From a checkpoint of a small transformer trained on Wikipedia: MLP 256 tanh GELU, vocabulary 1024.
Each number is 500 + 25 x the weight over its row's rms, rounded and kept within 0 to 999. Layers, rows and columns count from 0. Numbers have three digits each. The size before them is the row's rms in percent of the matrix's.

# layer 2 attention value, 64x64, rms 0.147, rows 36-63, columns 0-63
128:489564512551489492552500543488518511441528478516482490490496479512448475485484523461493507519507542503481498488504556511517484507467503522498477520512511539500476498525487484451493508498522515
095:512477517434520531451517447513488506506533496502509512515499489517521502510499508502516515510494467481546525475470489516527475472545474500505533524517554447544518507506527521513501478506523472
103:520487503517517513481478464538471509487487534568446522513520528509470551500484544480494526507489475512524523515521523535515498525488503523533490505511495505543515453486502474502490514456532529
101:447492491481449467529529513494508488498482470486490482490497467483451517526515500509477517477494497463479499522556475508517483467494502518521465515565502484534509499530482514488482431508492511
103:491481539528491508531474482471494520498493478451504489497481514499543501509540453543493456452448478511488532492490446511480487484493537479483482497535529480498486500525498545509497475522517478
091:465518475535535457552480465520515523530485497506435497487526495524478508534517501473500527530490511500517526489494457461477451518519553498531486510501500528469498475492484516486478518498480511
120:512460467489497509476477537471472486493561505497455531496504508518469491516511518480516508493489527503492500487530499453472500529498530503567511474456481523445482505505492447484505525526506515
087:478501497482522475454498447507510491552510514501499511511520508477453543513504503518497508493511478509509554504456460527554462496490493508537525498532535490553522511487486497487457488524504475
129:481566517529551471537499487523545481496489511492490511496516498517575444488517530482520525524499526492511511487496515479487518465488535524506536475508502473488506481495491489537511514466474524
121:452506483471491501488532516560555484503480521482511492478497476493485513480492470511499520484476523518519457534515515483542536496549474484513523500526526469564492526464481506482474512520506507
120:525543511500510494527537495485506511489491524511541533522475509554507451500503539467502489530559509476464514478457528509486500510458507513479497488460526548465474492521475508510513530487499487
134:545458518546495544528470515484496508490498470485495496518478463492502498486554493509507491467503480498475506480467493461498489554518476467491490500549503520493457520509515483426520500519517506
117:514471524510519430501510467507497507563467526469492490492471516528512474494566494527498487492478486510481535518503492471506482524520523516521479496476482513450478494485480471528529495500449480
128:485463483497459526524545556474502509476493486481535491496498471464492480493474482519475508487492519483505408507500506483487506498499498483507521529511455537499492531527490518487514454523539491
108:489476551514483497518515434509495517522493534481500516517496488491452512531474506516472513548477475496495487528488462520514502472497519522515529482559474492503452476500469507485537457493494463
126:460511473469489548497503517511505484444471524515535565486529531462510536550503511500493479514503511527488476499523510515494548470534487479466498525465492487505519478480515502466480524479486504
089:489569479562489488526468515519548511469527501489507492512507505473492496515476517478544495530507544478478540471502492520479469469488507538457485528497502488486514459500506538503483476490482525
114:476519523526498466502518510486516515526510490448486466504539520495488521500479478526483490471512512497490526482477446503497505448478507536536528505495487511564467490522500532564523494503530468
108:504480498500528475520497477509491475504506540503440523490518495475508442474522490548489526543475495530502509508481463487516483484538532532544495492479441521481536479488507456499493489475491519
113:490535458500505533484445525457507501478544502495485479483524515477499500527426487461480504516519513524540456472505522513475522499519513496504550493498469485466511506498491476488481544522516509
141:456539479557483483517512519498507475476521504481489543490531512458476529472499483528490492492469548529511525467494478531497517483514528516485490506465466491515521439463473473526514496487508478
096:471540493483512469521507500507502473466544466517485497487477502527517482487498485458496504514541515459502461467494493504513514514424521475501545510487511505548442470514494515501496531476529511
126:504497484445534511500550515464506481468517522496498470459536503508524449463508484490456498532519479492498482444465502523525507511514496507528532527461484536498491486521497483504501494451535500
111:488505499490540522475548521526497517509483489524527519503528500507488509483484538478469516513536473500478469512458530491508521466525451480487533516487537527542520530507546561517494530512492474
143:550496508475520519481492489498517497529518486454500515477516462525549482481519507513514460487514476501489498469447488508509527520504440503499506525482513542542462522480546524493551517486477498
123:486520520497486522505474485497496482507506539507534513539489507530488508477531484482497507480492521498550446497455525512471545463479537525491492489498482508488447537560475525473515548495513512
137:520487501507519472466471436554478526556460505518488491510486502520503544521527489506538495511454487471508501533537498508521482490508503481496474479509531462489498510492528532509477530524453482
094:490512542531494477513492512510541512493502532471537520513469515466477533528513538504514503460504517537501524521459506481497516435483501528486528537510454490549444503494490513477499499481518493
# layer 2 attention output (transposed), 64x64, rms 0.145, rows 36-63, columns 0-63
124:499519503517503522443470491512528516546446542463505518535491488505527546516527494505528499507441451474484522508485534485477505498510505494502557497492497483474471522494504543518522511493487482
108:529499465482536480508482511528483478489483529519536522483528500504490473505510507455518496477496561518502474512478472462516493480478535482497447531467469518462528471507516477482443508504482464
099:504528494504481499528520545524553544494491511434525487492502525488523483537501472455538452512481500493510499495458509464503525451539492469502504492510522509520504511478502537464517491503466491
111:542471480521501521479474483460512504475533502510511501536476470500497514478522507506465488505517507536459441474432532492500529511487511507532491530494470496496506474554535472504507539522525501
108:512482494491503481550546500452529460501522499574493474503493504510448491496474500498493533496521508512466467480533526538532521527478475532524493518499476502481500487555473478494511519480501482
103:488527491506479525508531500513557496469460528490518520545517495478442501524496516450499478551517510471474493505501517500485526494480461547476506507501521492501502504544453551505508513486476515
123:450501524453480516465491517480519528496481473440520509529500530454487495514492436507469461500473516488533480497516493488447509507529534509468521505516489497491484545503484521496506489518536506
092:540473477496526533501480521504487483508456514512518509504535491501521465537538521432535500485473533519489463474469509472494526467505517493492498571479488532471518496508501500495477512468474490
126:496495512488506499487527494521501460485462516538532516499496482463443543481481487492513473516474486483522518511505517522504449496508466509454487479502548479530507497500517573498482536462470484
151:530513491539539523513472468523476531490523508456498538514451456487513487515544547529498511496532530523473536478449482516475460496503491525487478497483502503501476473514516513532482494504501537
147:480501504492478500455525510505501478510469508534487500498539506517513548494453479492527516531435460452490529540551521490518521525509500480470529463512514490488530491443491499512499492482497503
123:483533515557505489537526476513542499532508484498511496532484476475519492491493471522540541452466510513515497478551506489448512505489498550489504533478482495462477512493461505500525480503521464
115:513488511503468538525545510464511465461493443535483514495492462493473533488474485504474496527549480494489515501535542529511517535513460513460472488552500490523527499515473497477486488504487509
107:522473493515488498475472476509477489500557485492457486515491479528484534470501514568460515488510487500469517518491482496485469557490524507530494462491508479495449493509528479537519504519551518
115:556496437470482532486537517493539439484502477528484504500531500504455489524479504477536491484525501511480470505512532464503495516488496509516443522483497476517511494468527501530468521526504486
138:492501492506520487487468444540470559523535452469494474483457526491513477512480517488520497513511512504540483502428533532487488485482504498506515487480529457520486528511502504506536501476519522
101:465495501501555501473469453508506471532460560538510500522499522510503498500528512489513517484485463482506487492465498523524500481494497474508549529489529459522492506529525521465514502443471471
117:512444492481494521497550518483472456485515543547489466516503467512487503533507517509476478513524501523428503482535492508548505530493499471520478519515502535491486456542487491500492514493481509
121:545485508469486536501484532499512500474437475487516511501490505463451504520510530482493464490516485491549519503490517517488447491530482522485471512516526511531504561533500558494493517495501478
095:461506501453507468481474493535469520538500533444484501501501526501505457511523493505513489480492508461517494496488436500452474458482504486544537491477516513503454526484505537508524474505500496
132:515453481452514490487470503517518516523474476485471460514448515515503483560505534505476493493546489494508492511488533529505477502513466511535517489526525506528471526569501514462509504486477495
085:502497507490499478486509522461501536494481575486521486524516497521493523508474477523477459532412508492448511523489497505525498488506511500484498454511513528488509511468522510545492517511474535
120:531480533476478486479495553547456507497482514480511492514497473501495541506484520527481462513459503469483549542502492509506473521512536491502479477521525543479517520530472545532509510523508469
123:498519495534528486490487479549472527504520512496499502488511513552553489511531559464544506524513526513511547523512498493534497508466516495493510483494501523474496467456495463540498519486492552
149:473497515554497477521548513519468487522496500544543471501497491482504458506467486509515486468469542530523528498524482496498480479460525507450467531495473525495528472492458517498474468488484499
135:531514469507529529482566488511510498534506482472501517494503510476515551513499502478544527534501487478472499497519516491483485519506492520469512446488560468516487490445506491551492470503512525
136:493560483504491495545524500471513480462507490495502528466514509497466482458519521453492513522570500500508491490499486509506539445473465518477475508512481487518529491478488484509464490497456537
117:542500478543540557517533454522506478554513486543486503498524475524532514544506482494557521510516497530475507490502558505513497539504498489486505504492526465516479495474520502502520498486491518
# layer 2 MLP up, 256x64, rms 0.167, rows 0-78, columns 0-63
090:519478483514525464462522511518459500525511486538483458481484504535530483506488493563538533526483521467471535515496513501524513542474488483484532492477506493454497498505492457530459522502484521
080:511550502464492505541467505558525525476488501467490535510517488452414494497517485486510482485492570484489512489499486506457499502502509518485483501485490528508498526525501546510483517497504496
087:503474507497522455559466497525525447502497482501459475513518521520527473473491473486519512506525539482509519467541474537501488515505504488486495514486553506528476490496519491557515536515460517
068:480511493474486520468517441508505516490500445469504479496451475537529442469482458528493531488479501489503467489499512514527521501524489548463539499489506519478522520525510525508467506495533516
064:497538472506540514540529499554554496531536500503507507493513505501503492512487532542487479469502492450474453474516473476462537497499462489525500474487514510563498514496502485539497492513508485
099:484506527500487530500529489562530561510521490482516525544479466525484507538521500499509481456498540548516489496504479484474484465506480508484487492490513570470504508489491458517501496484485528
079:475515495513514471493541490531543450537551471497511516525530488487448502481499497548483536479523538505498467495509495472507517481483510509535534488477498477501504501526518475520524448485484459
091:527487541543521491452477498504490531467538508506498489472499495457432462494479499505486514495520530481532509507512514539504500502453489519480511526474495493511518520539498535462493515484554532
094:497463460534543501484455510527444493485501527531503466497537513514526475532515513501496534518521552508486486500509479511499489543511479505494508541491482546494467499508507468486494483474447466
134:485462484487490513470494448473496515494506532557501491510491524538467452574480507521505483526517507484445475486514511500527503509479475500501559480499492508515500500484504552504500506474504531
097:495502492528514473479520498513487497500541528491499479547507493503532530508517508513517532493481540480506512511518496512479491493510477486479446497526481498445484471489485414507452493527473556
073:492500490483499455473483483540506478501526483530476476497505475531505495498482499543522503525503518452462499467556498519493505510477503532429499483472497533485466504481498486546527478498445510
092:514504521503536513525482497519502533525520493491516520480528479444484463542507468486545458476469568524485488469482471504463510517472520506468478507470484521514501534504509506483458494526525512
090:463504504541510483512485474523502564524539511492516498479512504488545507457487512518502529495442499499464534527479493543453521473467492519500495465523477530494512533511487464540477506513502510
117:502470543542501541476458489517492530471497499500513530484494480535499517515477431492524521455520532488486498519531524516516511505484526531511558524469533473500525505511518483529504524505466520
108:501461541512515488459494484477533528490505530458495507478562525513531491475474505506489520484487512509491476469511567501503539489507469508490485522499508510490504468521556469447486527512507527
140:462488492469483543487529508495507473513502490487470482522476496468509497511490513514523503509505452521502479488536539525539536541462482456500504495533538468530529503534537522531508529460466514
070:531497478513498471503542504562521495498532493511534488548510513453472470524461543523473527523528484496474463517538520501499516504519498509483454536482504519491537456543505509494496500503500519
096:484540512521470482534446484518485518478499431526472517495521472483478494478489485471497517474534520502500475486473488519474508469479502457495468511518450493524504535549532483491491523514516466
085:496541515474484488539491494538532469506499479469495500520496501454499491528500482482535461486492573515488501462521498494503499464491499514477444501496479532505448497474487493549479529526484475
116:522505502481478483469485484512476507532481503450487559475479511507491529487509562477465586514495496510489515514499484519476511520547486536499468499495457543490490474500488499494480500515514486
090:474475552494481465473509473502490515472511503556477506482537468524493528482452515530511485540487466502459499518529513538523478487505485486461511488514511448488522513501485483549534516482497519
088:500514515498493495491520483533476484485502477496447515504501539510483524525541510506483499545523542522488528509546466510538490544487469503470506512520532486483506463501442489458512456459529495
095:474546506478486523506527505513520515525508504469503531521509493502490486502496480474533522502535496496458482426471485514431540505511464508491526501497538497517490567488490474537501509496502473
096:536477529476465493504492503530482466511517529511528518528545504514521507480465494505482528497447524465461460529511519503532452490489481497509483517485489473467505525481499555509517542476506459
106:479502532435480543524509470507522506502469497566483453484499526478520491512498484502512494505493469510497473486532499513536518491496534471529505503486523468499470461497513463476527545454524511
105:459512543486467477471469484532495455515491551556471499487563505522500489548479510504496475492481484512499476552499505479510486532500482486525529483513474482499490481526514514500499523469519461
088:501466507466527461517462486516533513528509506528527477511480495470495504502478505527468489503486516443513509535506487509526500496495446482509489472511555461517458473493507537505518503565508464
107:524521508471494467441518517491494451506501528536523500497489498502516526501507479509496495499488546463498469519519506557479510448527479531489502517487510497493530553509488529464538473480552497
097:518511506465510463539465488510543491498491465517519495503469522493478450518538492495469496503535467491535460494509508509515516471520462450538508474507524488481526486529479480495482475507538445
093:522491482534518526516509488463461526453520496518481486485521504506550484525509523471463477479496505471494481491521510515489555517500441475448495515512528514470499503528458480465478535503475522
099:479489493486505497514540527481462504521462508501494495482481497502512509503463517500519525481461465503489511545543510484537517518517486493494558487548494494462550488473529434468506492463500476
099:475528528485471516475503493501486533483490504474488476517466475490530513509496493462489461522449504486472521463526517502493523504465503487444520491533530514475458492507451524505501546454454503
093:475489510505467485533544509513510524489466503509495527488525506561492522455478537510519507486512490526497464514522491513493533488526530475475499486483454465482488512513520430462462512520493462
128:506502488498538465530504501508568493480536504481492546482494506501522505480524516514493525492520492539495455495485489506515506503512486493518483447485468493501509466477501425514475483570501474
098:521477500488533482510546535488507505475491519497502527490536510482526518508509504504487497507465451522480496476546480511532500533507469504511507516422535525487543477475521474526538513450505476
081:483492524489521445521449463503474482518529513535464515560498460491509492479479463474521505467513505518494458507523513512507501503485538515518506446525528558476506478502526508502478512497514509
089:526483511463547499498474502504536479508486521477507526517488524457524478501489507531515478498527538428472549461509511465510478479515459490494490504523540509522482486535543520507510475529500511
079:491511506514494478473448503506472481474557478518468505537495481503515539457534483498484530511496517471472545460527504557483497498501491518489517500513528489487491452476492494533545540487472496
062:506510491518487458525455482483522520475527506518521544513487477548504484513471460499501491518507524473523489517508513509488475503523479562498487504467470436475477553526486531472510521517531503
082:493514471549505477522481512507507479501534458491487508525461456496482478474517502494487509494518518491560540510512463557524515487527468476479515476528508549490541500546478460507497492492502511
114:535488470471482512520473518527493483499488493535468482524482498521467541570480484512521527481529542506534532506497446503482479476501490492491481495530492492464456490475551500469485477525500508
100:507459494491536481553542538506511456496522530504458507498498453534496474479521505534515522508531512509481486542491486530503519482499469481525490492471508489512548512466524461529477481518538479
123:501530501488504474503533508507559471495541533475492481475506541432494477475457500527508501487495501482529509477513476475496512487502471535461568460488493492523532490496463487491478516514518490
106:479543475515476495514523488524516528522468511455532503482452512499493497531507489523493487485512482489532535517537489547488528499540500487472500457472493552484525465486504524492521451502550491
092:497507481510489442514511497467510458495512497486525511501506493498502513486458480514448500501550535487474524468492518502545498496533478498503456503498509507493563468539529523500487457465552487
107:464528514504491506480510460531518545494512453457515521518502491459519526546490471525498497474463488469510542495512512463500498483530524504441497505499516468531530510488484484499486460541531496
071:465501457468516514474531530533536481501473508483487502467506516517463488495480461467529510480468513453478501491538485477464487519493503485465526451479478480524477465448459504513492490508492483
089:506499467497520565502488464523513497524509489506496491506518518534524440502468530501533518494460470489509489509497493477472482524485502493492505513470531523505514559473531432486519538521529482
097:506514503483481556498520523503448486504500489519477492499536491499498477475500531498548495536539486499467512458538516544501501502515459491485499551493497535505478527484480541555531523478471504
076:491480469487459476463475500483511500489516484504462498515505504485517521503461472496525542470510459509535484509483527580480505508520480505483544502507477493518518536498498480451440527508516518
083:495445488474485505456499471516468483510467527546502496505478458470496518505441515503470486519490483512502494468543537495533495518522524494498525504489502526485517463563510527493524471467474506
136:501507544463471563555476471495503522487515473514441521468478520479458503511487505504544484508528492515472511492496513515478495485535485455505531505521522479519503538534501488495485509480474535
118:470544548493476458481493468483520515477507510524529505528494464522520520458470514524484513493504519549497507501538483489523520457480511501472476523499476534488530507503478492503470572538503505
088:513487466478513447502492465577526511472473479502475481497465527531499537501538466549493530500477523496475505540523510483508496487496486475536529478492487536504513500504508524544495527521496516
106:480489485487540486501519530467509464506468551472512502494509483529512479512480471495509456494428483516455515481504510503519532489440504445466493485510535483489469512521492482501470496498472506
104:508542503493477460485501456476461509523515470497487531529500451462544509502483484481452499476506485507514517476489531511491513496508527505496486583496492487499524517527526522503499519506519562
116:511460482502542501504530465484490519488463487488556485518508511509524497507509441543490502436487536478532524492502514521529532497508492472518526479505530454483488503510537477467480507523491537
108:481498524481490553487505474511479513533514514528502472523472558438529466546482500506508456500487464524530529481500499526504475509500485480496520508498494495550502485530469496536492500444513510
101:469508517537495500455508487539480503492552511534518513534536481471543527496519484489515484481473539479437497488509478477506493486523480489507490477480547542484473474506449484520512479500474492
105:506508562511507513485443547517497503522492480507454526511522521526511506524495480502484504529474522493547496460504475538523451544531475522477507544484518484531493472509510486472467499508493483
083:466516546492516472501490532533499464507504532494515519501503494505524508512508496485506463488451551462480532442493476519531512529517494503459499520497510543518471487486491465507527533481466448
078:457531501485499481479494486532499500479508554541519507519505476498561500502500482529516468543485491514457526480522493503506494530501445469502507495534495525488515486470483516496469489569462483
097:483462508464531500465506518531501487475540565546512476549491470501507524525501521500521488534463498475462508488520513503505453512481517534503494511508532513479463471482523482539489527489493472
117:459557569506516478522510493498507481452491513553507500506526507462509492481495505496445518502504545504522494514526477507495508487501513518455496533513469535482507498507454474513458494472528493
094:518520495500496475469494463549504511505465524486489510513468469473480547479486513489420492522513518497501512466503485483453524481490489533525478467513498520486478478533490511516469531552477477
107:482519536499494467474474475473545487494539506524495513522550528545491508471495507537503487475479477468495519495498494572523507477529523486494448529501490464489524517513531475488471528518514491
113:449497531507483531524472487509481511464458484521506499531516478481514511506468490512496495502455510513525485528529520513504507523492503452443536512551492510496561488515537491461500544495525508
102:511483488493546489455470480511482470506522505529457531522536478545514528515487530508468518469498471508490475518468466491458469537483512506511496452453522490482463489492523500480494502506523543
107:529535507483498511513486486495493533493557479521505496528482461451505504495483466518488553523539525541506486524520447478486484427493489507493505528492519508488501477476478522509523509481527459
083:513541508498542499526483545515535524496502518471500484471516528487490500546521500503517509491510506501454519460508510498522518513567498453515465525470469532512474461475532462524491507498471475
081:500479522455538505517475507559493495498492536547495474504485465480460492510501537509455510482523508513475486503518447460524484544484522521479506461508512493498474449503480513532475512490468490
086:514508494500523509470499514513460432494552484500502483502507476494528455527486499516506469465497546506482534488497522515520468504476479490428455488489510480514497501516473463539485501539482487
104:505534530467486471527497514452515535476478498498525544460495488521495504512491474494513514428472534559505488443482502517513514480495477497526565482514495492493500515497523515501471515503509486
094:474503500511529446551493533473533523493483493467495555465507523489514501482501517521508549457485491483524498533493480526476481509535486489497472444491495512510487544515538476478484462493512518
121:488519482484531490524498532485499478541493521492503523530550521495476495503457488551518516489523473560497525523479451509495456506506474521521472487505515502504530533458539524489479471539505478
104:488501493491521541484519536536474454483486518494528499530519496480504533528486523483493515477501537473442537504525435475509446540517519508457494522489497517490511467479477512490463497513490500
082:460522477510523474525500457551490469519550464517479429488496531473544482500531513508514516502490538503484482536526510476459519511478515500481505494492535494491504520468461477509510511486524503
099:476502503521527478469497550507457490503510499547455454513517516517523502496496469534525552504539470494521523535505461507480517526540503491493512473474550497503517491496481525476468481478536489
# layer 2 MLP down (transposed), 256x64, rms 0.148, rows 0-78, columns 0-63
104:513527506491487455450497472485511486564510505507516479504503526497491510509482504468477512508481521534485490463466455491523444497454467486508501459462523518470485515548477487507517463475494497
086:486495504524500499514521509438468495547504526496513498505459479470552513497497554522459512512467495539496486471480470451511478472505515473517505468495511508465504458508542488477521468491479475
095:524484492501519521478462452509501499488467513453530521547472502508522513545496499490500477515510496511494465513529505520497523526507520460509520539503500473497535464468478539487477461531565524
081:476518471493515506536496460507484518483510471481495530477480482519524498500462488485437532472508488550492475489508516491547507452471485497520501452504485471482492500510555504505514503468552537
080:476482465471505529496522516506538501502492482484515538480483479509479484544461504512468509484508499524503479488476508450475526484493453431526502500479476487533502481504533502442512460527508461
110:548490515529479480508497538497487510538516522515487460482500481508512489503464521487522496560527520522455490509504541442477471525531514494474536473500533513515488513533520451518482514471479487
069:524472499463538491493520491547530465508507478520543506495480477495461521475469478465461508470532514479503448491506498466461483468516482514492491499469509488487512517494570511501501483505532456
091:484494474467504487526522479519513495493456491478498475544469486554525536485512515479474456524467490528472504492499479457537471499510479478523483470519505530488485470503501441516467469502490458
088:471495514534498498490536491499523547500501463455558533476504491480527504477482502517514512502521468518539476505480519483448526468494539503492534478482499479500463525525560530514513499524526485
146:495480486471471525510501496529478528550520471512470537523500509512484442555475503489508498500520496477486513513461489503448466487512465500498534528463538470493506510505528550475528499537491511
105:487514556525475476518508521541519506514533501533482487506475492492506502513456467509525514568505467524489446494499500510530505531513574523499512476498487504519519469493518461508490517469500525
078:479518504478511469503476489546471546545506508495488467493486471528512497494466494507470509522484536489455505481508477503489518462467447543489530443494500499448479504541501482520495495466488502
080:507522506510476504508520514502500500511534518498486486494473499494540562454486556504494495511508458481495518513528461512562461554473469480495474490521508512476526477506509475535535513460490481
115:483465525484448503458515498496508509496479528486466505519534489488472484480499473503502501509547498546462449490451511518506515490492475477497512494459490489514460462524557491467486489518499546
119:527530448462514516509544468488534511517475477539491496511494527476542475504541497545493487528495520532528473506465486543528501510499487468519471457511458507482487509509542489482475479492525500
111:503515453490517511499465479520493456524493502501515498521503516498502525471531474531501484519550497506515524528496477491507503507532512471466538523530520453496512558532511547465501434510521483
134:473514522488529531528477475488468525483500481510533467544446476504479549514465494488499503517496505503532495484529525528496489456534496493536484495517462515480478526485525443514509492461470529
077:505522525562495525502486521501462554484513501507475508512479489517555492502541512511510493525448516533495526521500496518506472472526510530497472500495466529468470505452527493471500503510490561
099:500488494516512489503565502465479508531529536492485542521499516472556481524507494537478491527500479489488515504458490507518468521501466441484527470520538502485494502483444518505478459482504480
082:515503464541480531500508518447467514474539505561520505503493504488463542497487527528489538550504465516513514550497488466479500525512517512510522497505498533476553490520501499471502474495480523
112:478473463545498546502544519484510531489497446530510463514535553494495509518495497482530487467501519515487482485544489485509484475487534478487521516503496458470506506515556526537504500464496510
094:503514467466492500501536475548500507533538538522483503506494472509574519515505511486495501475480478512552468490516438535497536503515509491469513501473514553486487512474505495494495519503531468
088:520482517455556467527509510492520454499498466503479457523514480526549536500510534527475508472513494525518494518480498522471513458476491470486475504468471482503517474504508530534473534539501523
096:494517485464524542501535497524506528541499509461485564506511489515485467532459478476521564500513532472477477448493493511491541500507464519510520521467500495460477520485486495507522486483493502
095:480545513498541539553497517483508528495496526514515494432461494487484487489472498456486452509496471482495501467480498549479482506501509536518518500529469516531482486510473483510538467489487468
112:525467562481505497488529472481453512476474467546480517512520520519493486498511501471540494537535485444468495461524544500512496543503505497528541486503507460466487487505497486505504525505487497
107:502487478553481483498482501494483510532519530545527476481508526476491459492534499468501500490543489563491527499518497461575538528499478471500496500473470495508455496492482502522516474516506498
089:521426526498505503512438544523521482492460464518524485483472498478462506473497536517509504511489501516489528502507525468507533520518520462479532532548537521523510519519510475511493522500481486
101:455511498529498548545491524487488491458478521482482504490539514499443474492505543512516494437523453532506527516486533509518507526471488469490480477503502526519472490500481489522492524539495470
099:497503460493452498457530513502493520513452517474528467415539476514504506524494498490495483515492489513434507491515475491503536503517481502472513474505503534499473512529475515513532515494459518
086:560471523479497476497509459520508470542461554499515487474463517503484488486530436474479516507507473507541501518520479510519497497506553502516503519466515521529474521502501499539512502495503459
094:494504482482501454585509466498527489492525485491516471471541499543489487498501517459500485497490544485485480487479526522492463534479525515497542522472514510500462513547525521521512502489471525
073:556488477516489498530513521498519493513517489527464510474515500518496468510499527541519520483526488516546491530451495503501446484530507526535461525488445530522513512464551491488486493519529502
103:539528510488549459473496518513486509541549465523474446509470489478494480513504493481465519509501470505526523461501486508488461526467506495504505515493571487518493503494511520543514507479488539
091:506505529512436550473494532504506500482487491488508463486496476473502514540489483499509479505523499475456530533434464496501516480466488522480541543512469549507521516533491517522501526489507505
094:520527511528488462538524527486498490509509476516496524497475529559469547473543455508478517515506552520534463491495548480509495461474507527477485494504466496523474486502506485498499515469538486
085:495477536534483491517460494503529518485469515438503514493463535477485470522515498455521501469539492513522520511487503473461452510504521473457483461486506472505474516493484493473496513528549474
089:530453460481522521451486506493494495543435477520487495490499523510490519495512489482474503505491454468495519546530505487515489521465486482481506451506497484501532516502485529522465454486546521
085:450522529464503539522470501438518508478555498523509535546481482471510495515507489489534526497486501530499489481504473519501491468493473491510529522545510503495469475455468507479533500508458504
079:504489479501464500540508474518490455458528473501531513482511502497533471523533526475520504524447555493504496463549543530523464526536491492507481505470497503505520511528542501519506467484494509
089:536476487498463528492500524487490527516495526525505522502546475524513520523485520518522456547491488518484473467484505510525534543487513522477524447467501459502482493512489538493497507560477460
105:507512505529491448519485496487537472488481532475513494470525509474497493548524535518524511504518510528442492487491491461489517453511581496501508531502465527512504479498485495514536477519529523
092:540520496482465546481485493459496498472508497500523479497533505520518503550470463445494516490465504500461480448506499479497473478497521497470494528494471491517451494536494495503470536517455528
120:501567496515475515493507548483546470466534499510451523437535473504518508438498469511550481507477499505482485501535503517508514505487500530488523509522507491479506463476487491492478489510515484
114:501516506491482521495514525452526484510516501516481515471478448530493520531474497534495573478510530473541535538479496512521507478489493478520499453482475504459534491473506509496474508473525543
089:500484533554532481506483515504480538514456480462462489481511504446501481521506486493546482532481510503490490525514528539466518499497476503490492463508507488475474522496431478557487491511490511
099:442479504512498482489488465518517495511473513505513483468510527512510535499517447517535504467488500521554548510553461531508503494545498466521503523515476474555507477498502498504527488523518472
069:480518543518468471515439519481502478488489521535465473533492484484470505494501492523485496526445518490503493501460504471525481530519528546517470516510570499490506484486521505492537506469495532
101:509496474488489479552487484530489458497469504535504456474530477546502473498543515490454500498498513487527468494511527492514491491481485473519475529481500561510508510541484472458489447516521517
095:430458499503542489499508493490525538515498513514530476515470493457439519517531462521496459478476481528513470501464462557499515492509521494504493488502482480505547473479483503506485495510494511
087:495552517504503550489492451502545516485494470495497513500564522457509528439533494486485491523505521480490501538501498473492523505489469516472506527505456500489475522478475519505497545514467523
093:491507468479478489523488521523500518533520461529502471502537489516507542429500506515485505464475493479528507488483504505482524502498538514499514554531468544543466463471473504467487531489499516
135:501499474496541521505498521483527465489525513480449524507451515471487491529505486464525500513486489499502479466475515485483517543496490504508540449512570477490496490511527446506484539472486473
124:560465532500506461468457499538539511536511514484512517520486520499519503470500504528491520512500495499575533463486485494479468493501526498489530487501499490449488487483499529473460475523519472
104:490462504505550472494484454512495504487491545476509463512495506504493477484516439502490494488465523465447476480487478467536486537505505490472511548477458542508528486476528501493507500462501507
097:509503509511474497541491498530468520460527448502509499521473481474462511520514530467517552512579508501522463499498501481507468508525484531548538510485498538497488484482506524516532477502488501
086:518497521518533475519502519504485537496485507520476499456513533496469483495508500469549558511512517500485520488486494559466475533486487496534541497539551505500436526485500498480495489533509510
118:489468486485508475507495467515485486419452527509498483499521509496478472498513488511461525481550510476506451548525526490527519504504468491480513520509451509467504535509480499493470539479497519
097:533497456505502484494486543508499482457538512474487498506505478532516522467503534513493523515479458506520456477530540466553483489485462512532502520452462508464498546473491516489495527504503509
107:497509501521431458473540515490474515524521474520502468493488518548500526490508495483541480521517488504507458491529541501521456481520523541530484499467511533508480501536522508480493462464522505
099:503508495501520463512505476512506480465564487487564508515508494539491495475470496488506527505504495491483524515495524474473463519496531542491503525520457472526521521482526518524556514478528554
089:514493487510453500503493483446491540500468436486494504507465530479454519491479519498489509508504447471502466529491508443488497470493530557525493469470465494532505494489479494482481485502500509
088:480537522504516506512502514520516506536484489485493511534490480480454557479461513504497502497523484472548476492495478540497515479497483512525530424496526472526553521511496506533547482485500521
105:525510496535504503543567493474492504534484491439492495460478484503512517525478474518507492514493534496498443493488485537511525467463488478510506459462498487478486473496484513532493450479488526
130:471502510535480481497458520471504508488503517526518515549464532469498474525485540527493545508500514521526519535524475468518480460521529506499473561529485531496529475509466480479484467495514510
082:503468524533497554506532504458465470509481481518474485465544483522520502508496482489516490474505490511500493514504487485521495489555531467484503532473477493501489568458525518496543469466520522
125:483562534542529458492445484518493481521528498448479514500521518493475467489495496543531490500503493500498509450493506472469495469489516514473508520508516474528483534537522498490473477493537529
116:481476519511501483500545477516501522502485504520468522500511464483502525455437559493486502462442489525516482499513444461452496489521538476504476509464514506502519503509543486507508496509493495
096:464532539522515464464513496504534535462492509451486511503515515441533518489516516497510459452479488548497510478539489488522511478487463495507503495531517505506482487466467514507514519527521456
105:544495517483497469536469491480504510478497518500521472505491510501490468458546545500515489500480493495453527467516486539513525503500523456522518515528466534492485509447439482470523492478474517
089:506509495530511522455516494489465474500538456531479529528528478506504544526457490542496497560488526462526482542518549486511487511502511505482505486524536466499510484515537513537500504493517518
084:544515537531443463456530489460486505514517530510468489472539529494539495477488518515534503471502514521492494476454528466509483496490488525502495463462491483520496544546481503496516505509518495
097:525449508485463489464541508506463553539493531458536517501499463498488497499532481504491532534521467479527527459478489483468473533487510518486533493497522525483519503529487511488481508452493502
098:510507547539497453482538451561509489480507514470476502443524506505519505505530478501486511511495525482473460478523503469530472530468528497482526501512471515519504542479461471501496478503486484
106:537486458468473511471543499530490483522524527517515460493485532507486474539506511488498474514517496528467503489495547481513487537466497501506497486506548470468507507532482529547505553494472540
106:527472504496534447512488480543490508504561468498479469522491527488549505487513505458527494531519498476524489494505541509487539538486489509463536477490489481472496470533495528528530517484537504
088:509491499547512453510538508488476474482481482490531478453532492496481503491483493549506493504494511507509485442475534462498491487487519534521516464476564525509496508565502527525508507495491528
082:503509470500491521501536511431506441472460533481516513498499506523496462526465519502460486476468482505512508456498478486539487503564513492519488515502477514522505499502548478462464494499488505
093:520542512525489523499494523502534500506512522485531503433511501500547484525474508471550456499466517501460516504470526515503510542518513499493496478503497484490494499523478527515566497510535446